Weights of a small transformer language model.
Size: 10 layers, width 256, MLP 1024 tanh GELU, vocabulary 6983, 11.5M parameters.
Training: a variant of SOAP for these matrices, 587M tokens, 4695 steps.
Each number is 128 + 32 x the weight over its row's rms, rounded and kept within 0 to 255. Layers, rows and columns count from 0. Numbers have three digits each. The size before them is the row's rms in percent of the matrix's.

# layer 4 MLP up, 1024x256, rms 0.161, rows 884-911, columns 0-255
102:115099144105177132077127134154112139170093166123157163140154087138143138132177072146200132128101106061131122095209102095100141127158117163165050120092123095172093150085068117122179200059088184154091123107133155114213109221099150150151129126097111159091201168123143147133105142152105120176131137128181079073169170124130086167162110145129117123128113166127120161134134062115107104109196150135134151097122186126141098183140138175129140140102193115134202165061112103159131084125118133114112109098141114092120115171149128113155073110117156088097086122186106132100112118107093120121143142135173157150082087136154155142143128149129158124145153147137101068115160149098127123110065158188134088087145135159137193148080090093149115144090121118138115076152082173074155118118129119
105:142127189083108137154125145127102122168134141156193133145182187108187052123146111146133103092114134181089197081144152144165135110162055139099113179119092099164116117158096112149110131104133103154118139089157141108121169103115122159158115119111091149228164121162124153156155105145143108140111099097129068126184149160058073098134095088090122174154156126150181130139118170088064140148113190157121167155145135123107133111106144086133068112113081133115146102147154063108142124113112194135148155198069099124153166117122119182124118152119131173114184136115086100074122045093155093144104036165123162095145086140122079127061134169126169140185132153146169105140096115177134091129174124094165112130122104126094119130106148139139095193130112128181171128119135115129187120066127112
104:150081077089141076112112127102121099184115116095165152150069139111110159173139143102116108131159085095141099166104077192155092074102150147143169063055104029162113152102129165059102116143140158134113134134168082100101105075136153160112092155116144118102184097125129073134130144150120135144131120162167156108179180081107172117087148158105128064149104102120194082120122123147139123097110112129104112135126145094107093124126160158082081148085081097144084119106162102122059108123082077130154121081109117149107085102166134175114145099118164125160149140099199099132102098112079102097133100096121117146132173107099076126135051115168130138110072078154100102096124166188133085100164147197105147113137132144099131129141103136095172111123161151122174150091143081099243120085123111
103:169080164134130086106181111141174148143094142149110143112131175082145109109168121127080129090081134119119157136106149146144182115154113075097170107069067170116116088141137067120145123151143138123136051080174117137075134125122062132112174132098168116176087100137111078183041099169125121121127107171103080108130155090105137169127104088108120120103102124152078116132084133139105129165149154152152159120074096124090122130204151073173117129153128109133112134106066134134107153112127090152111072123125090134109078173110172151106126145138168151074183163171100125055162095155143204110150134110116141113072099157060074164095208100109129136121160156148137136180124143145149139127147103128132031140159190157108184064128098182149101133172139155167084067130108134130152118114130121
103:136164132141123114117142172135153154113118115117100090058152141131179135082219114204170122119084126119157082152153111134105087131093118156066123125113132142135076159093102150134100152098173163144134151156141132158156209152156143108170126152161107189126164114157130105132090173153129149142065170144122149124199093152135147137150084165057119146114090123105155115115147119168096126079181077083085102182155143114163115093143070112115129155115090138103172173116119102114143164113121114128150114132133115157062116093164182131102148122173141135132125158150121090113107183153167132073128089075143173120102128148124027168136127201142126140133078163111055015181144151061124112092108136070081126199124123102142130122079155142089117128148115116155176121146147091095127124088151101
105:143111121112119109177080227137203084131120109151109112159122118132110085176178071132255118074121130084138161087127189148163157139129087121112106143080088110108127136150139122155145137137147124148085129096164115118120129156131166156099169127119126189139101189093101146131160158082120141097159114177177088164207091184106083119088172137133108116097156158154087189172127125138156091092153091122101149094113179142103084108076083161146129121094098167114134114115153178129177176153120074138130064146185101133109120108127137146148130101086144144053042122132087145111074117114100117134155185125140119136097117172146142114122123115121104147167144139164142131193068155147112127094124138168111112138193075160126123087122172149137109097175061105145140131109117099137110132123077157
100:108151145122092148101164107146115134117158145108091091119151075133075143148107195185100177055218145163103152138110108118136130124147129146126117130139135191126087101126137129141146170112058065094186117151094165170138128141118118176163107113127046123137120110036124105133100125109084183121141083065163134103112111117200197080124121119085075121086108144086142150060148141171166109153144162113125171147133162143101131138114142116156073200102108086169150111162067149126106133181168145162126113121181126079134164099131107146110150138035161118178134132110107103119144188067073111141097148112086099126115146103078126150124103135116113138105121119179179134189178124097100157123162153083129133102114097121158111120156134142181104157156158134074156123186111125163179089093169117
091:080163128209148095150130113113113080087162149144144098135124099133107132108115183076106080165125148169071151179131113112064176140107105128200089181114111098139175124068104155114084120161165089102091136092154166158146077131120106125139130184115092135141146164147127125084120117151132129063130063144154114096160146122146091122102108107121079216139128098126140092163113096075103036124107147122160153166114085128144064134105147127070097139139177133096160088151101130142142104107146158155148131171130129132139149103189110151087106150145148108093127080175129082134130090140138156029103144113168129144213125141111113154149131141112133136081160118158052117152153105079081151101155201165135136142120124102159102078124090153133131151110095160140097156127158077097153093209199168
100:160168168152103089097172122082105167132103098097155144109145070099169144132195159084118156073093149076139093095081102092092137142139091117089166135094108156108118131194101085141142143119179106167104082141142159115101096142080154136114188081122128138134093074131123082114114118115153099124111095050113143137112113133119145132134180127093067080134102076090152172110163127128135132153094122149124087137152052179155176127120132122145096093101075105110084110216158152136137141080130150133122112132196110120088069133150160174090108088099098092136103141136093142086087097101158128130158129158164155171094108156158183135131166105155218174186153164085158146109080146123173112075139123145089106082127121190143110085181153115078111153106131099122067117068114130115063140160103167
097:132104063119148093101195168091149171136125143131116089134089112158193176161141145101124066087203152171104134118143132065094130134159134107098105120064139144164126189105076178167155118174095127089115165139149169123125142127078129176099194144132099129182228107121079123131131173126063103068121104153120103058116141172093131142081204142082123145108098163099139159130151133141140055127149156108080062094159120141119123170155114122128116160140140179136131114112166101123118145155109166117169126123156119152167165089125131191090115189144102124096171119137109112129175108094130108181092167087136104150130102127087137124169098077169146101150052166141156105081148118165131134104165168154125138121132158091116080192156116096103188098080164107096114148119168136090130130069126125
093:144107192122108170179136155138137099122160109118095121145123146136105120174113143123147117125125177108145154121183151105158109146116143155144112125123131162183126093100090124121181057081179076091145089142111099133174133093130208129147158091123136148041133124170148110151190126220097126134206128079146160098103191104164141095118159083106161106116152139193114101072129134133120105117188091129152148095029113126116150120181167147093104156184126099149077161083097122115115101141243158134157136145115130136084170166121178183139128082144172116088087117142151189149126121108184081145140114147110077112159110114168156180122088090147096145090184140128179180191140160162106129112158164167111139149071082138116131129128137137130106140154107138146107142118127096138182101098145101
098:185089157133080163113072095106169083156147116097138163068031157143153131091107129079138127079200119107138117132073133140114088128135062153131102102132123094114106104139182165124116106093106134152110109148055078158133176108131148157114175101121134107098052189142095083106139159146177127162167135099106142084081045195129143112150135121132132121113101106093096122152144134127103173120135077163084126083071130088053128093153147097122114123128120155130106184158154128087158144096124119176113064142139048104121152107157169103085167116122072132091104093103157188137116072171105154150155135152139135105108140115107084124105045113095115190078146107133149109087156200129106084129071107102104146175128152150103118119109131109070137146140139103134094076153105106116123151080162143
104:115150105159127145081139087128143176050102116119087152192133171120163128122115152068116154196080129083137059116120117102126179158137169072088082133158139141158122147090132111123166126162098165164132112088111090171138136148102132135114088141181077096132118131107085179102092192108119097119139117121076155103165097186187071155153121102093216120150089120134136115095118116081153103141119164117147119138085090180105160112191097092077105112113116103175139136131142140121114117142088170159134151141147127144108134125147092137095164102085123101178141133135120138141205137053070113195161118127115094146108133134060142117115102167164140119117055149062117146172090131106109132150169137050183161063135185110104129120126126119087090126125143169176135161046106184164159149107142095
104:098151084160044159142066132223130118149098148108126151140094134075157024082157135198160142078143168103143115148141138115120157144097140151147162172124173120164128103134160116109065130109102123182099128103183111101048125169162081075225096119186110100129088120140110077139162132164171167135126148113108129133125139085096109166080196095110096103107116102168162105080115094169130115162148127111098079130123142165091101111171167176124136235133129121117177157199144147132134089140094160156094143150116116140095138090109123107120091198119105145117113148110184136123097179148054100113147089091128156189095131111127101135163139114161150111188158134055150145158157164113166123117148114103105152158103111151156121059123123143134120129154131097116091125130147129102136132114125130
098:101129201168123078103165170161149132078127074142098106148136185144117113150080106146105149135083211106198121122121085093116141130125155105099122132050106140126100095089159113167151170122073095163140188156150099193123098103123115163087155130086173129197138188146132099133079113134146086130126211107134129150119125168120114143128136174115082143138151150190128103132129133166122115166175139054130140081115085117121152122131106128117191093123156122117089110163123118121092093165108173068168079132103195111102094143145160168115156150136140074131163185125101189103122188124089158130125154139222095153170102134164187161085130105163202077113107130114100106102143173130128111156111101130140090112085118134131159102131098091173095179083155092173113170141100150174148134120115157
103:118108190174143171169043141113107114092179167097132102142205147099133136099075119068139152161136121149172084167088190091133159137176069128133091187072182119104119099140128141137144171154145144138142161105142141088121129059106077108111179118156099090135143138161172131086094120118135162083188149123137138120171185110137121094143130145150134106134085181142138094137129107209127144117135102090071148162180141085120129076117105155135136103136153071102162168120110140172103097124120149154111075155180107142092122124095103115147177127217141148118150107134121211134146110117109114194149097099125109099070098129069137071143145112154113128143094149146107132137130098122165158156144112110080145128102106105063167092144149111130083088172134172238112118158139160148147070093161091
093:150120151146127126164169134121117071097122163095153101130145164117112124123156174125151125122168115138046107110097204165134124099185110078143160164128060193155075117073070137180140126106174112113158162067136186170039112114157089135132112093068080134124119115160138131154155087119152072190153128080133168124131148098111126112166112102098129142118111088109087101085177134175122126118145154157105154134165111090116100149088059135130108104118141161114132062142119104177123161144159155085167150153145126107113103101091095133110163068158113090106168117113130083139104186089111133076121189076124107186121139118113102122188104128169147134124144136121134059159159159163104188062113133104116093153199204161168130120086109174125124114152129148120160109153143155098089048182121132
101:130091129061200101183105080120147131108109171163113127138153129115197087119162110227128187222135131156125139166122185105128191197141123144106148084117113112150065127127094105102146165137117128090078124138135079201131113135125134138103117118146095105159155134145112094142112126085138146195097109136132147105159188070162121177098113141153115123090115101164169129165160167080114183202141142182149135136154092107125160129172087134134149068135113125156152099142143119169107127059117089115123140088148156078153122083088161100172094090120136133182088131106169109096115114080169102126104137121156130109155164175124108133143095097152119171156103127157141086132078128132109160105078141156139172038128085081101146084175094146072164181148131152150165092104051153100135119123143112
088:144124076106100179075114183157149113147147076092094108178100160075130110108081102072152081208095090119170111074117149077137076149160090142151152145119074100131128134160065112155145057174122124131073157141149103108135139152166070104166117126118115139111126056112147104104083154067109114073130168102130135208158120206149152088088123140161119129160027080190112109111140197160133125064104114082142074127158106111108095142103167107102118163128067178129093158149140157076106143148060096136077114082155147118152138169145132132111148082125143087103134094135143138125149144107117104106177156056127092128142122135079124154178135143130117112125090111148118153053165120145131166099134134104106133168089150157152144155105110083164168109148118119134094127104132061121141139118163155
098:103063140145153144148108066117136118072162125124153157148161077152087202163107077160110158114066080154174129125149104132058110149085135068111165114112098135067129160157131074151104171121131100135132147074161118123142131081070087068075133144112122148127079085121102076090113077112139130105152116137179127082151178148070074138130139121125126111120168178136123143089177116137112095109122125190047108165078115106030153126104155108123100135091135131135134100130153106147199093105076114124141155148152132092133101111122158112071120081171092071098121152161076149165169110198109095165166145156105129161119056094166154108109150146161133128133170162131115123170136120096110134066145113193073114136077124149089065111133101115095125097121120108077097102127111069154125106141119154
112:138099151141128069086154104137127131057149137131088050172115107121062113156092101106150109161160123114121110123167093109090133108090074135134171117110164168124121062136100177117186129106128115094088159142107099095064158086151116192052161126177137096075144107103120087148127148089141142087129108178156119099083121156098107114128163166086143110115145053178123131114143113092097122093140146159153108107082138067138170142130104054092129168085112118129118173111127118097138106087068102153128120124097154145114109096127175101157083131113145156129085149127145168096119159097162127202173114077151114144162081113168165145103136107078107142078120125096168095117118179105117139083117165133110112080071138102129085106108040110041063159147134158133060160111156095131179099074120095
109:143156090178057071095123170150128120108129108108083137063137145101099110164129049138079072094081137126107131117131101111103118147133133111142151133070097098154113137163141092097119154167128089077102121128076088138147112086121135159107148170101118150162116132074084166138122146158155139140163166143123168148186100114140135053100102127073121121135195074136084080190166116118168038158131143150174119096106098120084158144111115145100145149138143190118152103042123104091103128156099137124100078071068093100170183103054163151096132046147104121069218115131123068096092141163131156067124097122094103151145099146075138079131113145097166157119143147124095091147154133154158086114142143097118146139119118147141110145161132116127148135117143162145096183132144132140196122168125060
091:121056125160171110121113128108127126135113145072133087151130077123121126146145112071155091093097160167110218138091153178114106121169081131104100115122156137084119108123093114055111182166096104077154107149142104194148116189135109138131133148120111163140155148131164144103179141114123134098128127138107125141134122074133129137122129096100128166152092105173169126160089174155137114130129113140160031145124131128069056049165177170124121072116131094130155135079098141115132158115110111118128157109163088085128117117144144195167131177139153136094072124130100096160142146157120102168073159149154155121157124090195147117152133111104155121058143124170096136049178165136089181107132227035106082144171199166106136115157111138118162124111098110142137133179160060096087142120125175
099:096093089173148107160134135079128095119092099142172117134139115144141169139153108090127094091165131130113100106163085096121101127135109072185129117197157105111147127089103144116163153099144141108109149052143166161207094157171138163085088068124081122100070087153063137079143107122122101089178097101125168153106138159116107150127144165135173149131137125101153131146150104097121109189120086092095106105175164082163124105107059087092076121124090156122124091152128096135179139160139114118132168121075096110067153086140083158022179084142062157148132076170112123107083163120119133158098111119127184125136076089083131138105139144110158120058156090151055105180107176112098092153168130160127107081137140188139143096131181169142166115133129131142118096184136100144153123157083061
097:167107121112137131092172169131105151161173153170140157152162139103129125114166112189179097153137138132149223127133139132129147139103091127125171061160114143112122157178135045135127109155053093093107155123156174118054114146120113111096130144135116097150160132115124077169173133114091081091128142166096160069160142119113083092140087134128137138128156068134105132072129130122171098161065118141155147190161051159176113154134165152144055104098122193144094140143123124146132132113136112147142140123136094133057078103070174095178132144110160117117084070134093109088143163104131093163154140137126176068207143103121124050131131107155142146101107050080070080092153109117100133090121126099207117149162116091123113141137081076128155148132152144180158120148180193104104114120137141
099:136162176118106138134123070060100184158069109135117110156136064151185133091125100136122150098151105082103181155086115092141116060122132111170126085131123149092154150079178160132108154100131107114096132085158139104070106108112106143112170113139119163155072201147106087104102066161111090136112132126115161114158126114075081137131059158103104151108148123140113160101111133112181138110130103108095197133082100131173115152171115143155116143102119148125118116134082119070147162105143099106168213093152113086105099154094124208091165173128178138130112160166058122104126175085118162084138126070164136150119187188137124099158168173169115183153119126114131157119148057102108086151124099139171168136097114123100190130094095113070124099061154135092131160161209122144179172149146123
100:133136113156126139156068120163096128108112147123105121124125163121172082023097144152108131147106120121129117096154165135183067112120122132132139110132127128072130115142091132140146154177074099176086097103107133196130164135111134105184172185122145139159087127122143122077162123130199134175153111163115138158048113098047083131079120074109101168086094169124138126113078175150095128147191134152125150208076077125120093128143113183103124066169132154117108112090083169102126105116150169145144110107130100186096112171125133083068096121154143128117159120138152122086142109172077140112072180141117107154095165162116119145069126177130159099143109078128137137147117172128163138149152211117143182162162068206129159102103116122104078125170159121139180181153094074142083160116119157
101:187108098122151076180175130078115130081107102142106211142133151114119106135080160072107135096171137132141103160069116137109112062142125117129152081144120050135065150099174082132113176066100110119096156126088133146134069130141101114099145090109136154163099179122138105121130155132155136128149116167141132136135116175137150107161151075079123082108197159191161147177130141079146121169183155150134118114126139152087149116126116116111146146121132123094160150116192120169158075108134127075113169140114151098079166101140115153182118044139122103137118052187182171079172110200155140147151178090090118138134089153116151090144110092118120114121086151162079184176115073113145147138099129180095140133142135084122148108133176094167094089095148176148096186078149084137107098122207120
# layer 4 MLP down (transposed), 1024x256, rms 0.135, rows 884-910, columns 0-255
096:099114072167118098123147108144124111087169110080150101101041100182107132170127179110172166179111090095160132116126183148138143157133110115107147144127177112114125135130142186175149157124111122119149068143168149169131138139128137207106159107145120127138119114175099158181153176126183080191125095125133165134119125106109186099155172199108126135205099110149159095113083158141114187136140100148159112155139077140202142098117124048115107119200148118104129083110145102151129124138093123143095209126157075101112141136081180100155125121137085120097118168149129170106096112157151181152117089111154119122137222178174186066122141163130175128126185145159152103145099115187116146155147105152100096157093145111086107117186143153157125128115165132169098145127142131070062144183078124
105:182097194118187110146205137119142139141083082138102187073033151109072118159158073134150140078153126162100180104131110121135140124102100134118140123129138140105142135120116076125161123191194095166116141100104166162155150122062136139113087155131139069136092132185201116145120190133092102134061102227115178137127098141134133108119117123101171139126136133148147136114066169163130082153076095108160173158123129124104116143116096120097103126156124117120160121163142170132122127103144139120130123125134123128137153056091139107146153153171073119114141145132054110115085125175069148191095142135150132130137148147201134090142084133147090182117111172081091158169141103115124133097151131072132124184101187084140087056104106132180142118115082192108178076103090135073154149133108118
103:135078123081127187171103202152116100109123101179114065155131136075099185164146100180090106075102069072151115154108112151157093125088117118175128123131155073093158119145162163096114119131127099111133114105165147116165149195149060144104119143128129116160137132149103102170143163095088192107146103085087051174060142077085062171118118129084185152147157145154143133148152105142163144125122064098094130130105093157106100101115149124110143121131131130141178123133136171125137123132151140165153122142156126179110086070125155156141108066183106123050131112154126096170174126127121181120136174154100078104102137139122167110136118146183157143056127162162158078102160138136147085121103115103098128179136155057097135127134087148087100192163131117174213103190101140106171092147145160
104:155124114142074190117109137104066163166147106124113122147097094148119135142223057156098171086106162129131221115179091096102154147175090115090113081066123154076119141117103148147124176150091163161097145143107130142120151157143112082104143155148130120109114122155131133137131118191137104123146113169151097217130124057087093136182037152141132127132086124115162126143087099101125035098158049062172083124116149180160064084092094136119093118125160084116112079076174144141141096091093092144189081121114142118112159113115136120161104100127123061175113113122125080135107125115195085173146157097142137155050172129161097144123181131133145109169127110129110138127153103141138133183157121086150132125124089137150117130156131104127150142182113078142115112120078125092084116105161118
101:062108115109114142140112189102130100091207128128160124157117080145154134082124101161154101134114146096124085091100076102123113088116054156150179182164098144187141098134151142113136117131166132072131162142200117123115164128191122144143116111134083143116126169041168144145129182121123055183148180121147144108124135125134127112107114118112099080118119090125086075156126129123162187196171136158114133113117096085120083170067072149095101081106125120091135146115113119092150173129107145125095130086128176190085142132124130115115105109102120084094181127113172108111086125122102126118197138131168101179053100103154112159127135142089126094091186069175129090093178090159120117191104148211192159111143066122135151118119105153103161143163046125137103147135093125125110116093094180
102:121100135135143078058172115193142174103101132074181116146076110148133071171096094121063114171164157118097133183161120099082098127145092148149151183126133172080096173146154089149172076090113155118139133119043131166136087122101136144130111114148158199092140142121155095150143145056185171065100179128070087129100163153097096118129102129110135143115116123095090143129113091155141148105115137107145128136132063143163122153190110069135129184184084135123140057157090164131117109107073159101099150079074150076120136127118158161184112137179089084125161122086158146097096157103110082115097100139146150164121124114083109176136187176071121072167147167048113114149138118129139107124082117108124121123122131152162118150143068146068081109127130123100127071125160106155152121101147089
096:127137093144141143124087120141202124157162130155142119114136198087123123133195130084141115151081134181125130092086126211105104127159103102066125124078140066150154171117113057128126150144135147149108142107150166162169154154180120106162110073086177125139142189155105060165155122094177110205084202115095188127143161088118090191129172177115179115088148122159137114185124162158127116160134104145103102175126145146132125093166179167115136134142079143062086090117105117133174134100120160159135074148118116155097164160179158102170112083130125142130131087149141182135153134109157071143122091175139129130141167139122133171125115099115137098114091080094094136157142201095175114159091140135138157113155174145114118171135037104151181188114126097211139107106122167138119152159121122
098:157132112209078121105177181205118085176161186182136152174139091117137126108175142173142149088110143109126081131089119079126164148116122121117132148141134114148130143144136121192093104145111112101115139070116131133075167157165107136138161097155094085122155110120114147132119154148130114109154145121132149120107133119116120106118157123175152169209090126114135102099121160190165155166099134105097155059149086110099108182126146160066157120131130116135145089076092107181112126134140178079108032153108182138148061115070124132168106077141094189125139134124060173130149135104206125090123170115125130069103139177134153131152150114112157091114143120068172170192149160127114155132164087123124135104026115126166106139168196052133137127102112104137157176158143129133073173104114081
095:189130146158175130117202136062169122117102166127132112171150135145121154069082156096049099134119148152092091168129086160160162109144148065154084122128099107135097174119174099130100133124103150148094065152143148067177159159113112092135105144043113133162106100188176090204149160127170120077169110154127128181134128107165115153111093138151130125098110169141117120066113138117068093116212196086086104150102174115094148099096094122118127146127128127176188155102171127112068113149119167092116104099131111159159105112124121109094197155129107172162148101096147080074098161108105085090186052169120129110102135172137126127138107117063075117114129159119123139184108106090094085118161100160127099107089142175143123165131171093065132147141116133104107164151157110150090136158132144
104:077159120127148092128111101165121165168164139118089117094090094110117137115106139112109166094135181084061150138124137123123123109161101145190073147128124109121094126126141144155137133143120108093148171150098161107116136173108105127147088177120157102131163105159076097120159118114156148134102136116102072132139142176119187189153172126143159086107195095172106127112108097117130158145128072125155104095120113139147114128082113165109120087122141088082202068187128106088116155149164154084105079179058090065136133059045142133132154140138138120127165108177128136129121139137091080064125135067134105125069131181179181125152111086114121093133101159127098137103079123118115123135131169091164073107205146106115081165142121126096148125137074128139245180142201154164169175055104116
098:097104146117158080117126113165103121151122135141152092194114159175131125126135173149112111095132162184058099071213199133108106116083098115073081115150141122160135144225134140135084146147147123122087123113135151129155091123089079127183150175130156133148092147139113139104117124169186081124099089166101173163096094114084109133155136111093121161112117136120137124179101191175089109132156109086066096132123126145078107091158070164167128142139121049108101168145158110118102131170150070098153136126082151158077097062111119114140155115170150136108190151124086155130107139091142135060126130142131159123171083169122110136131095156127076181123117064138111035020150130091142146098158118117126127156136103144118139143149147054133134192119157110090116141110148089082107171118125077
099:144135105133113136136148123205189103136163125110128103116087132097110129163094102141167106116116138124150123142138143088095132097086170121092095087156114144144152160167129209180124185090130074136095099120109154137126160170153111128214171128124156179156166120087161094127137144127185147132142122162112191124151141123069113121187153164172096146167136135146143145136140132167099154069159127165117139112118130093107120095143116094091101131168133194051131091145144116093128103074157130059171214156131181106125165151136159095075123040178128120086095158111075155076113070195072208078113115126127101134141165148073152078081171107087105115087130137083110140133147134104124141176118111154142085151176138155099173135133143150142176111084076159140094105127078093086164099100128108
113:125154111140093173058124081165137127137162165116093178162144069152173099109106131111146119202126132095097160102143089122144138109118150139149131129151094172186185114145094118178109158174139189140207160142115170190133125153190133109138184164127101105107154137136112163081113119117132114102130099160132178082098107139145153120100103061168153146110157100135094152141225121163129058151114172127126138095166166137111111136120109083138189110164148137137170148136157166151104086160087162143143068094091141128198105150170195102137142104136134044144038100147137119070154148123161157109129046144108167162090131158066170064155128183152168163146163114127171102137110127151123132102089162105105140129153134135108131163113156168055148185133081138151111093111118152106139117098115125
097:126102082140134146101181162106081126136129151155170136071158165164159166091054133155064122165143108117124067111195113167125134158165146144101091160130107163143101127092123168187118091147137162081152139193121145051180162153121164203062093154118101134124096116147099145147142061115158134112074162159146132043142074116147137100109145143096134127046116122111065137180185113104058139116146111088147153094127146121157069089139094164115140126159122172148148175146135126105109088085164131119064100093165134095091135146096094122172142109109153032155153148123167136119126069159165162139113154109147198115176097140135132133139150110139103159180201118125131173118117088132144166137115091156127129124169054169175149139136129124156140148087122085133116164097110141090089150121146116
096:153110067094175120061189082154134128173149136143084074130100128124157120121183114145129150116155111189158106147124137102052100083142162118131109088174133124147183092138145153145134127129101118165110123105166112092158134137130102128139084101122093162117054086074145113039138166135135168141112101114107153114148155087115087086100098088111130134172187151073137178202107121153105185146099099125060104137122112134131063116135187148115106097148144129163112098143113123159152078141136174132120101138136133118092103130156135077144128125100149094138071091155145146145154090116153188137143081145123155171070155111107112037163198128156120158109130185144192152137104090142159191137166117134165110191151153129144119139175169148048173156148135120053104137110091086075104178131162096
101:110109077121139134142108116092117181155123122081118071146078201101158154133185147063138135117169135146102159148139140121164101073090111127150188158123145134177098090098155147108110115179140114065114115103158146093099036162175149109148041123155133062104144146169135171090162136166094103195151157152135170122155111122077140095151052125133147118114128125078089122103116114085098066128148095104170115130169146108087105153113101184103111118133098141122107147129155140126184142165158190113104130115149122106099133148084146127140172156165076130180069139130155132125148135087161076093164112125125101128104090103166133141117107145057136169119159079079133116111112135100138163102174072094145096149157131154115186176162114077202143066107149201085137114116100147050089107162111107
091:156143068133125134104146097131144218077129150082134137143133090178115114171089114161073143127098162138151124188095112056124108143061138085139147121149151142100164128138114063174082131095166181131182115207102127099110108139087118117107089150133181127167121118104108093108100124107121089150132139160171046132121185154128103188084098195067107139159100157172121057188125164127177160148171087082087120090154115154155102151139128137125119137155112124148145081129113129152129126131153145113212117122098138118086122174165114121154110098161090133117094123148218105117127144136157085117106088195128131135064148129123110124109200097106144111150153149172223099143101158115133104171120086150136166152045072120144108098168144157119162160130151137146155183141116107149126151081103130
100:139098153099185190098197098156101180163097174140130146137109107157151148153138131110119113102122135126108140142130137153136050083134147110102148164149137217115112115133155081155134158096102137099117097116140126084102110134126121163170145182136178120110111147099114079113178086132119104100205088145110146156158151076088144119049133079119102087102108073136163143106070136077130143125152065127167149112109147150147112079108127119114100147131112072181148179090081123096112104074111191147127188157072175064144189115126133103086119120078169156114164113089104163170191108102142115154191115089112103092101195102111149108093138144162155121137126135133139181139085129090131147129092182050115113116163095116204137097180125083073131165150099092114144150144102087142104104064129093
092:125122102138148143112180163086147105121118119136097112116165153090107125102165118110156121119126125124071100118143189122089143098079161177105109200131086108182176223104179106110098128113127110161095109111136203127122171175118116140119140106090173156228096094142133197090131141104128119107185133095153102118150106103125158187104147104175165104174128116142186129094072158128125097078124162095154162155170075078126087152103103090107143072154092125133096084106177108195106147174153197091102139165154136171101186123158127118116122097093113133081136119120081148173156109094135137146100214098111134149131018144147163096162092105152122104159097115156113155107096095164181150134112119150161085128138141165115137156104114150128157144120179192099119150129117088164126136176137179
103:183133123068149113111176084124148142144151159160089158092187065067160125147138135115113126079088139093118155100172100113136153078103181169120057136171143140141170127154114128152098048078146122111138159115118137149071086123135070096146075146150163108160116119132154096092104098150078174158108093134170137111128153108187126158103128178152121130145094130136143144140120121123198135165193095152145122072127127114103077163127115135078107151146095098138188096192075106177109188117121137134162136090115090116163104132102093137064138130122132191139071163100116101157122148082133068154142120094139089050143089201153104092149152054162113117163149099116154151167104111129161094128138165130125146082109087122100107086162191141115116049125098140148110097149156086141071158067124162
106:102149148120153106126108152102122052099154153117173097134148123137131159101111138177047135119139133126134113076150155061116181157120126073161137107126109111084127068171109089137112119163165146129132115174088147130060110205104126090145084080108087094150087131138091099111151149115114125167171132084166134117084145145171114125146099106114115095062107127097155130188110158121100170083139079102152142138078145177207165131133187156130081162136129113110178195160135142132114141121137138107148152100130076104146136121129125196127170148180113087096138119057122138108154122099137134161143133127081129142116099145081074097143172082176135110104140157138122067127113071047113082055126060097135146200131057161109099180134178138147159089089118099158132115160081134177143182082096118
108:085146148130134110097076083148144142069181132095090137197134156121078136205121102111132172094141075094104117112134069113133166169178161138190096116181104128165096127165187160116146120092130146159155055099122160122142175115082089165075145153119158139151143146150134173167126161166178148164096127130102159163107060136096091138076105129144132158150121111096112128145108144162138104121108110156143072095160161142161132150134072134147105149169145133131197122181116100097146129127091136140129159186143158113040139075082167136110198122157053126107151121105121123151148071139099138145123137189069148172085121135108094151134101109115151165181110141124206055093109135065079116144148179082131176133121118130149182154166108150120114124090147153164123195122113122131164055154119117
095:160162092090092132136147184197113123176104126126049091082136042180127187148059115135168080133118164117112156076166096085140107113118163096186102106125157099138191142098180113134109118125122139156126170110122106080124091111122126119128160146091114170155091156122097151093147115143161128139144122130135125100105125140144101159139138044154070101147122153114094142097150105132121114075103136089117102157080111103181179111137166102073081138074082128159135108129124107109116133128083128145121186124179173145150098126115104140084090102145131151145168126151160207116157128110094178033144192138163101131122134120114091086173121186136160104127103053182106165135141123120127091104144079141141102096084173126049159135156134068106144114116147102178129080122178085113189175128161181
101:125103115092147114158137116147163158128115204106074141103150171120151123089152178168144132103113125093129112097159125145076105095114125113040180153128148158132171161077138141166182112127092134123125110165099125086138101119075147105145136170152133145143156086099115122083111102104190090149145107121138090121170111118115066147107118113110133078068110146165122145126089161205144094106119106176152152150110128112124151171144128076136113131143114104218152073129083172130145106114127141126065122130158132159096125153102117074185103122097169108104100101054126121125149140109175071139190113079125076109156099126116093122168087068146053075066066132107124107058081119124151156157118112103125124071153172199129141168245121083166062113158160116156084143120123127118145149114138129
112:093142108110141099122122144173134131112125114158159105115128150059137125148156119113128167085120076226130156125107176136095158101115031138148161154088101120172109231086156107108105073129086089106090137111117143174165117140117137108074104155105147140104042101133120119141215122092140128107122161157105080122096096114107152117123134152173108138116111100146154135145130120071153132124084144094158153107130110137132114081124095100092113070141128154093133140112150106145130101138084128174196155142115098105074128166174105085146126162073093114155028090169153128088117113157165126144131093099151178176119135113066183090171131121210135154123118061117152166136187133069164120136113148098153115077138121107181125106118134066132103178085143146096079128208108159136166126082144119
098:119136061109187159143154157132104125150172083095116110161148128117159201117086174115132080123112169139109142100124099149093093141148096138143157182115118096078119132180080118138106121098153131147121143183142088077108099127161163107165136156140157107146123096202134194100155184162138160129125084135132184118119138125143184176142153100164142142147090134112169157135139114111100132159125169174096045100102164103146130129139114115029109060119116122154156185120132132160099121103083150115086095120166128108199160086175129078114125117105123132134153170103130057145135140140088154149110128132085119153076102128106128111124106078097053118099141161086096054153113106112140162140161119116145061188091125165147071077097113167192128154168093102139089061141188081086122110138111205
094:127127080124147112096123137125201132172140101090150089057119178121157188119113089124125094139112139114133120168111060116104095138156163104153124139139113094079175134117161138165078140115090163120161184123042132114175132138068140174126114146107166136142105168146119105106099123143122112076130092077181140124152106121058180126068122117140149143159161149158122176092120147072184128141165085073090137152136145143103138120097179099106084107100077126148161110147096120103102190113100139114138078076142114140124138127138137140090129121158187099189125123149038159143127158175114077105119157163172108155111120140140096132109083155053045122167068086187157142153072117105143078089162167138094138115133153128189131076110103096198102114146085058166138164178159120129149141134093105